{
  "d_model": 192,
  "head_dim": 32,
  "d_mlp": 384,
  "activation": "gelu",
  "positions": "alibi",
  "attn_scale": 0.177,
  "tie_embeddings": true,
  "init_std_o": 0.0,
  "lr_mult_down": 1.5,
  "lr_head": 0.00751,
  "final_lr_fraction": 0.1,
  "batch_tokens": [8192, 16384, 24576],
  "seq_len": 256,
  "train_tokens": 95790000
}
Each number is 50 + 10 x the weight over its row's rms, rounded and kept within 0 to 99. Layers, rows and columns count from 0. The size before them is the row's rms in percent of the matrix's.

# layer 7 MLP down, 192x384, rms 0.0749, rows 64-114, columns 0-63
095:53 41 30 35 61 50 52 51 53 52 47 51 55 41 53 54 55 56 38 43 42 45 49 42 52 54 47 40 51 51 55 50 47 39 44 52 41 51 47 32 66 42 50 43 49 60 34 56 47 61 34 48 54 42 53 51 42 45 46 65 45 44 61 42
094:31 37 45 56 56 62 50 45 63 44 34 50 40 69 61 45 41 62 64 38 48 64 44 53 33 45 46 55 41 57 40 47 54 38 35 44 61 56 56 40 57 65 39 51 54 74 62 49 50 62 49 36 53 50 58 64 66 54 35 49 54 51 57 50
091:40 39 64 46 57 47 34 38 46 50 49 42 63 59 39 61 39 53 63 66 59 48 57 56 40 59 48 59 47 58 53 55 41 59 67 44 57 32 60 53 42 49 41 52 63 61 62 50 47 65 44 57 60 68 61 61 50 71 46 46 46 45 48 56
092:55 56 47 51 65 41 49 53 44 47 47 53 56 62 53 40 46 58 58 48 57 57 37 40 46 41 41 58 41 53 36 36 44 60 63 57 57 72 56 52 30 44 60 56 40 53 44 62 47 53 58 39 46 46 51 59 45 64 37 34 50 55 52 51
108:55 65 53 55 55 53 44 58 39 44 42 35 46 47 48 42 39 62 35 50 58 65 56 46 54 48 25 46 40 41 50 49 35 42 50 50 43 62 54 60 34 29 44 46 53 71 50 49 44 41 67 32 60 51 54 56 48 42 48 63 51 44 20 57
098:60 55 52 57 54 55 47 52 45 59 47 47 67 53 47 37 41 45 51 69 67 51 46 52 44 69 42 53 44 59 57 39 30 48 42 40 58 43 29 51 45 43 38 48 42 43 61 61 42 47 57 48 60 67 38 52 64 44 49 44 41 51 55 58
086:34 51 46 47 59 57 41 60 36 57 55 63 46 55 48 50 44 46 61 58 49 43 62 51 56 66 51 52 45 40 55 81 53 60 66 62 53 51 45 47 39 55 51 55 49 48 51 23 51 56 55 44 41 74 46 60 55 39 50 32 52 41 52 60
108:36 26 54 49 56 43 58 49 20 45 36 66 46 52 29 34 50 25 52 63 38 53 51 62 52 52 47 38 65 53 49 68 41 63 42 35 62 40 39 50 57 68 68 60 35 35 54 51 42 60 41 53 48 41 25 51 60 37 69 54 45 42 40 42
099:64 41 36 55 50 50 45 55 41 52 45 44 41 31 49 50 49 51 54 44 44 25 48 54 36 66 35 51 52 56 56 64 55 38 51 54 31 54 47 49 64 59 79 47 54 37 55 42 59 65 59 60 40 59 48 44 59 56 65 52 62 32 49 53
107:52 37 45 29 40 50 49 50 50 49 30 66 47 46 61 35 47 54 56 25 49 35 65 29 39 56 60 59 51 48 56 50 67 54 46 51 56 62 48 40 49 53 42 42 77 62 39 54 40 58 45 52 53 59 45 42 82 57 52 33 41 54 60 44
103:40 50 49 41 62 57 53 45 55 33 49 38 37 22 54 35 58 47 56 53 76 33 49 41 47 41 61 59 38 53 57 43 62 55 51 49 53 41 47 35 46 45 58 60 52 50 33 65 41 44 53 69 66 45 57 58 52 38 45 34 42 56 62 60
090:55 33 44 59 38 32 59 41 53 48 55 47 32 43 48 40 66 37 51 54 61 60 50 39 44 48 57 41 65 54 56 43 49 54 40 55 45 35 36 52 61 53 51 49 60 54 34 50 60 52 57 49 42 59 51 40 52 54 51 40 37 66 52 39
149:46 40 43 50 50 66 36 79 66 63 49 58 37 54 37 35 56 38 34 46 50 41 41 53 47 56 47 47 44 50 50 47 52 47 55 39 36 54 99 64 46 51 53 45 43 65 46 36 45 62 64 58 48 50 60 25 41 63 59 46 43 50 54 55
119:40 66 55 62 58 65 48 58 41 59 55 52 51 46 59 60 41 56 48 59 47 58 53 51 32 56 45 48 48 37 47 47 62 66 38 41 35 51 65 60 62 62 40 51 60 42 51 55 63 74 57 47 47 34 47 36 49 49 47 54 40 42 35 40
093:27 60 56 54 61 30 59 58 39 55 56 36 55 34 49 70 60 48 50 45 40 43 62 39 82 56 42 66 59 36 41 21 40 42 61 43 47 34 50 53 49 66 57 56 54 59 31 39 64 40 44 58 48 43 47 61 41 38 45 49 46 32 55 50
097:76 43 46 49 49 57 49 84 65 46 51 34 59 42 49 46 48 27 57 53 56 35 58 40 45 43 53 54 33 61 52 52 56 62 41 59 50 56 60 54 53 51 34 51 55 38 70 62 47 51 44 47 55 46 55 50 71 71 42 60 27 59 44 53
096:70 60 70 44 52 43 62 52 48 34 50 33 55 38 51 49 44 55 49 53 66 32 41 51 57 53 21 48 61 51 46 51 38 53 53 34 50 68 58 65 64 59 53 64 42 63 49 28 40 38 62 49 50 52 39 67 39 47 35 52 41 41 55 51
103:50 53 32 34 72 75 54 66 39 47 65 53 33 66 39 58 52 38 49 45 36 49 65 65 49 38 52 66 64 45 63 54 50 55 61 53 71 61 60 45 48 44 43 63 47 55 40 22 38 49 64 40 55 41 56 53 52 52 45 62 52 56 55 43
095:47 52 47 49 53 33 54 64 76 67 55 44 65 56 54 46 45 66 45 44 36 30 69 32 34 62 30 44 35 52 44 39 61 59 40 48 37 49 57 59 58 49 74 30 45 61 36 44 58 37 41 55 60 41 62 67 47 57 45 35 44 49 45 57
098:68 74 51 35 45 47 50 66 50 67 63 48 52 68 59 58 53 42 42 46 59 43 38 50 33 57 40 34 39 44 40 74 48 38 45 47 50 47 35 63 62 47 42 60 44 51 51 47 36 49 55 45 53 32 50 45 50 39 58 42 37 49 48 53
096:39 61 37 41 60 59 58 60 38 63 48 68 53 59 45 50 60 41 47 62 42 45 63 44 55 69 45 38 41 50 50 49 67 44 45 50 50 48 52 45 39 58 54 43 40 43 61 48 42 59 48 57 41 41 50 67 58 48 28 58 47 29 43 41
092:72 51 57 56 37 53 46 40 35 42 33 44 58 53 68 49 48 56 30 42 49 55 53 55 46 50 47 43 62 69 44 36 42 58 55 64 60 41 69 34 53 32 65 40 45 56 58 32 54 68 44 57 56 56 24 47 47 26 56 42 57 50 53 53
096:59 44 64 50 49 39 56 37 58 29 53 49 39 47 52 38 36 27 54 26 42 69 40 46 42 52 58 50 39 54 57 41 47 37 59 43 47 56 56 61 57 45 38 44 47 53 52 50 51 54 60 39 64 38 38 63 52 44 38 49 51 38 45 51
127:46 49 48 51 58 45 34 45 37 56 38 39 59 35 40 54 49 58 43 55 41 44 35 70 50 51 49 57 53 39 48 36 29 57 34 37 60 55 99 40 48 55 46 44 26 61 60 72 38 53 55 64 60 54 55 44 48 57 48 42 56 50 54 54
095:51 38 70 58 58 48 46 69 51 32 61 36 40 59 68 48 45 30 57 59 59 74 42 58 46 43 70 51 50 51 51 55 67 66 43 56 55 44 34 39 64 44 48 34 49 53 53 68 37 45 67 42 38 47 42 50 51 41 56 72 53 62 39 64
097:55 55 64 52 55 41 61 41 54 56 77 35 46 52 39 58 46 50 55 67 43 65 64 53 56 63 37 76 40 57 57 37 54 48 47 56 31 54 40 41 50 42 35 42 46 66 45 55 51 73 36 56 37 58 55 52 46 43 43 66 41 47 41 46
096:55 51 46 49 47 43 39 67 44 67 40 52 67 61 43 66 55 68 62 53 51 61 47 42 50 46 41 60 48 46 48 43 66 58 54 50 51 65 42 44 45 32 49 50 56 51 57 36 50 60 58 46 66 64 41 42 46 56 53 52 36 63 63 48
111:43 52 38 34 32 45 53 24 39 36 63 43 54 34 47 52 62 47 68 32 41 50 63 40 57 51 63 58 57 54 56 31 47 59 47 46 52 57 50 59 51 37 48 46 53 58 39 47 36 55 39 58 53 56 32 44 52 60 69 60 59 36 53 59
098:50 60 55 51 58 45 46 41 59 32 51 54 48 46 55 59 59 37 55 75 51 55 50 71 58 59 75 35 43 33 62 52 45 42 40 46 46 43 46 54 53 64 46 33 64 53 46 54 56 62 59 43 55 51 69 49 45 47 40 47 65 48 45 49
103:46 50 59 54 38 46 40 25 52 33 72 35 60 57 49 53 72 47 36 48 42 52 46 56 38 51 40 54 41 53 66 47 61 44 50 64 58 40 50 44 35 45 58 56 59 45 61 56 36 38 35 45 44 58 47 50 39 46 53 38 53 47 53 55
098:42 59 49 49 39 54 27 34 46 53 51 47 60 49 50 32 40 60 40 81 49 46 40 64 55 67 63 39 65 42 46 52 65 43 64 65 48 36 44 34 45 19 42 47 59 34 40 61 37 70 42 59 38 58 43 30 51 42 56 39 46 53 57 49
093:53 60 48 34 52 47 47 54 63 54 45 50 39 57 50 64 46 58 41 56 44 44 39 46 41 54 45 49 46 51 30 42 47 58 59 59 33 48 54 55 50 46 48 35 54 44 62 49 51 43 49 49 43 36 46 71 50 57 45 50 48 50 43 56
102:58 64 49 41 55 43 47 61 24 41 33 47 40 42 53 62 62 35 47 46 66 32 58 50 57 60 54 26 39 50 37 48 60 52 44 53 41 61 18 51 54 53 50 42 49 60 56 55 43 54 38 54 63 56 53 40 53 47 49 41 51 69 67 33
098:62 43 35 49 61 72 70 45 62 54 52 52 37 64 36 55 44 72 29 50 49 35 62 58 61 78 39 52 36 54 32 67 62 59 39 59 35 47 38 50 50 52 69 50 41 47 67 66 43 53 66 43 46 66 39 44 56 48 57 58 56 60 57 43
105:35 37 43 47 39 40 63 45 41 79 57 57 42 68 63 54 42 55 50 58 47 44 36 54 45 45 46 55 60 46 34 46 39 52 54 46 59 38 29 54 36 53 60 41 46 69 45 55 41 52 42 53 32 45 68 38 49 45 61 54 50 42 35 29
101:48 46 40 29 61 54 63 37 30 46 68 59 43 56 62 35 72 63 62 47 51 62 51 38 51 57 51 57 54 58 40 39 42 56 60 56 41 72 50 43 61 45 46 55 61 38 50 49 57 53 53 50 42 31 55 64 44 20 38 62 39 61 50 52
092:56 37 55 66 55 58 43 57 40 46 37 47 57 31 57 21 48 62 60 48 68 32 41 43 67 66 46 44 41 48 41 47 52 50 59 57 45 44 54 37 54 57 38 54 27 47 33 43 40 46 41 45 64 50 58 56 35 49 44 60 51 63 58 55
098:46 55 36 54 47 53 60 50 37 52 62 52 52 65 59 62 53 54 53 47 62 60 66 62 53 50 71 59 51 66 50 51 60 29 38 46 73 47 43 57 58 46 52 32 58 70 42 57 61 60 40 43 50 41 51 26 45 42 42 44 23 44 47 57
102:40 52 39 47 48 61 59 47 57 47 32 46 50 56 55 65 54 32 47 25 41 53 62 66 51 50 52 74 60 54 49 56 49 79 52 60 37 46 53 53 31 39 58 46 54 54 49 58 41 41 55 51 77 62 50 42 38 48 52 67 61 40 46 54
100:65 50 62 33 52 49 51 57 69 49 35 49 60 43 32 55 46 51 48 62 39 57 31 52 65 51 37 46 40 48 63 50 56 44 42 50 61 36 56 53 64 37 52 47 62 49 38 48 40 35 55 49 47 36 52 46 49 52 45 37 52 44 39 39
096:32 57 45 42 57 48 46 31 49 56 22 36 53 39 70 65 58 48 40 61 50 48 48 44 38 32 41 34 62 46 42 51 47 53 44 50 51 51 67 56 59 41 64 47 44 44 43 38 45 46 53 36 55 39 45 53 47 58 45 36 47 37 47 36
096:53 44 43 63 43 56 74 56 54 54 59 48 51 48 57 29 66 69 50 51 48 53 62 52 43 60 50 37 69 47 50 55 34 67 40 52 35 54 49 47 53 59 59 29 46 55 62 67 37 52 46 34 57 66 35 30 56 55 52 56 40 49 50 50
108:52 51 36 50 65 45 42 38 61 46 40 68 37 49 44 41 61 63 36 55 39 51 52 57 30 69 53 39 50 39 61 56 63 29 60 47 48 57 61 50 53 60 44 54 49 52 43 43 46 48 37 57 74 50 51 61 30 37 38 40 38 64 57 62
095:66 57 43 48 58 48 48 60 51 51 35 45 44 53 60 66 31 45 51 28 56 29 48 35 57 53 55 47 58 54 39 57 57 49 30 57 50 58 49 49 39 57 48 38 13 55 50 43 51 40 51 48 53 46 43 29 43 43 47 39 51 31 47 50
093:62 60 50 61 45 33 44 68 51 42 37 52 68 49 39 56 65 57 41 63 53 46 44 61 54 51 43 37 55 51 52 52 40 41 60 53 50 46 47 44 49 57 46 50 34 60 52 50 41 50 18 65 47 39 34 41 48 41 52 50 57 42 43 46
097:43 49 53 46 37 60 37 51 56 43 49 40 56 53 49 19 55 59 63 43 43 36 56 58 45 46 32 61 59 42 48 57 52 44 54 38 64 44 51 41 62 71 45 57 56 66 56 52 42 55 65 50 47 41 47 50 41 44 47 58 43 52 31 51
098:59 55 39 42 57 20 49 36 19 47 45 65 49 41 44 56 66 64 44 60 52 46 58 48 52 30 45 31 39 45 44 47 34 48 62 56 30 37 20 55 50 41 51 46 55 44 63 56 41 46 48 49 43 51 40 55 54 59 48 66 61 51 48 54
099:56 48 69 50 39 53 22 41 41 43 43 46 55 52 45 54 50 29 64 50 58 61 58 55 50 44 42 55 49 36 49 41 53 51 40 53 59 50 41 62 65 64 46 42 49 61 61 44 49 35 55 31 54 45 57 60 36 52 49 44 32 46 52 64
096:39 54 42 46 35 64 51 56 42 66 36 40 65 58 38 54 49 55 40 53 47 48 45 52 70 40 55 43 27 49 41 34 45 67 53 52 46 35 50 52 35 56 52 37 64 44 53 43 55 63 36 24 51 50 47 41 49 55 32 49 49 51 54 55
098:62 53 38 42 45 52 57 58 54 51 55 60 53 56 56 58 50 62 31 46 48 53 52 68 56 41 65 59 42 45 45 63 61 51 33 53 63 58 41 38 52 55 66 41 54 58 40 50 34 67 26 34 63 53 47 54 60 53 63 55 55 40 46 39
095:58 60 41 39 38 55 42 61 58 45 28 61 58 58 41 39 42 56 52 55 71 46 67 29 35 55 38 44 34 53 58 36 49 25 52 62 60 34 74 46 54 51 53 49 43 50 53 66 27 54 45 57 38 36 28 55 52 49 56 46 58 60 53 09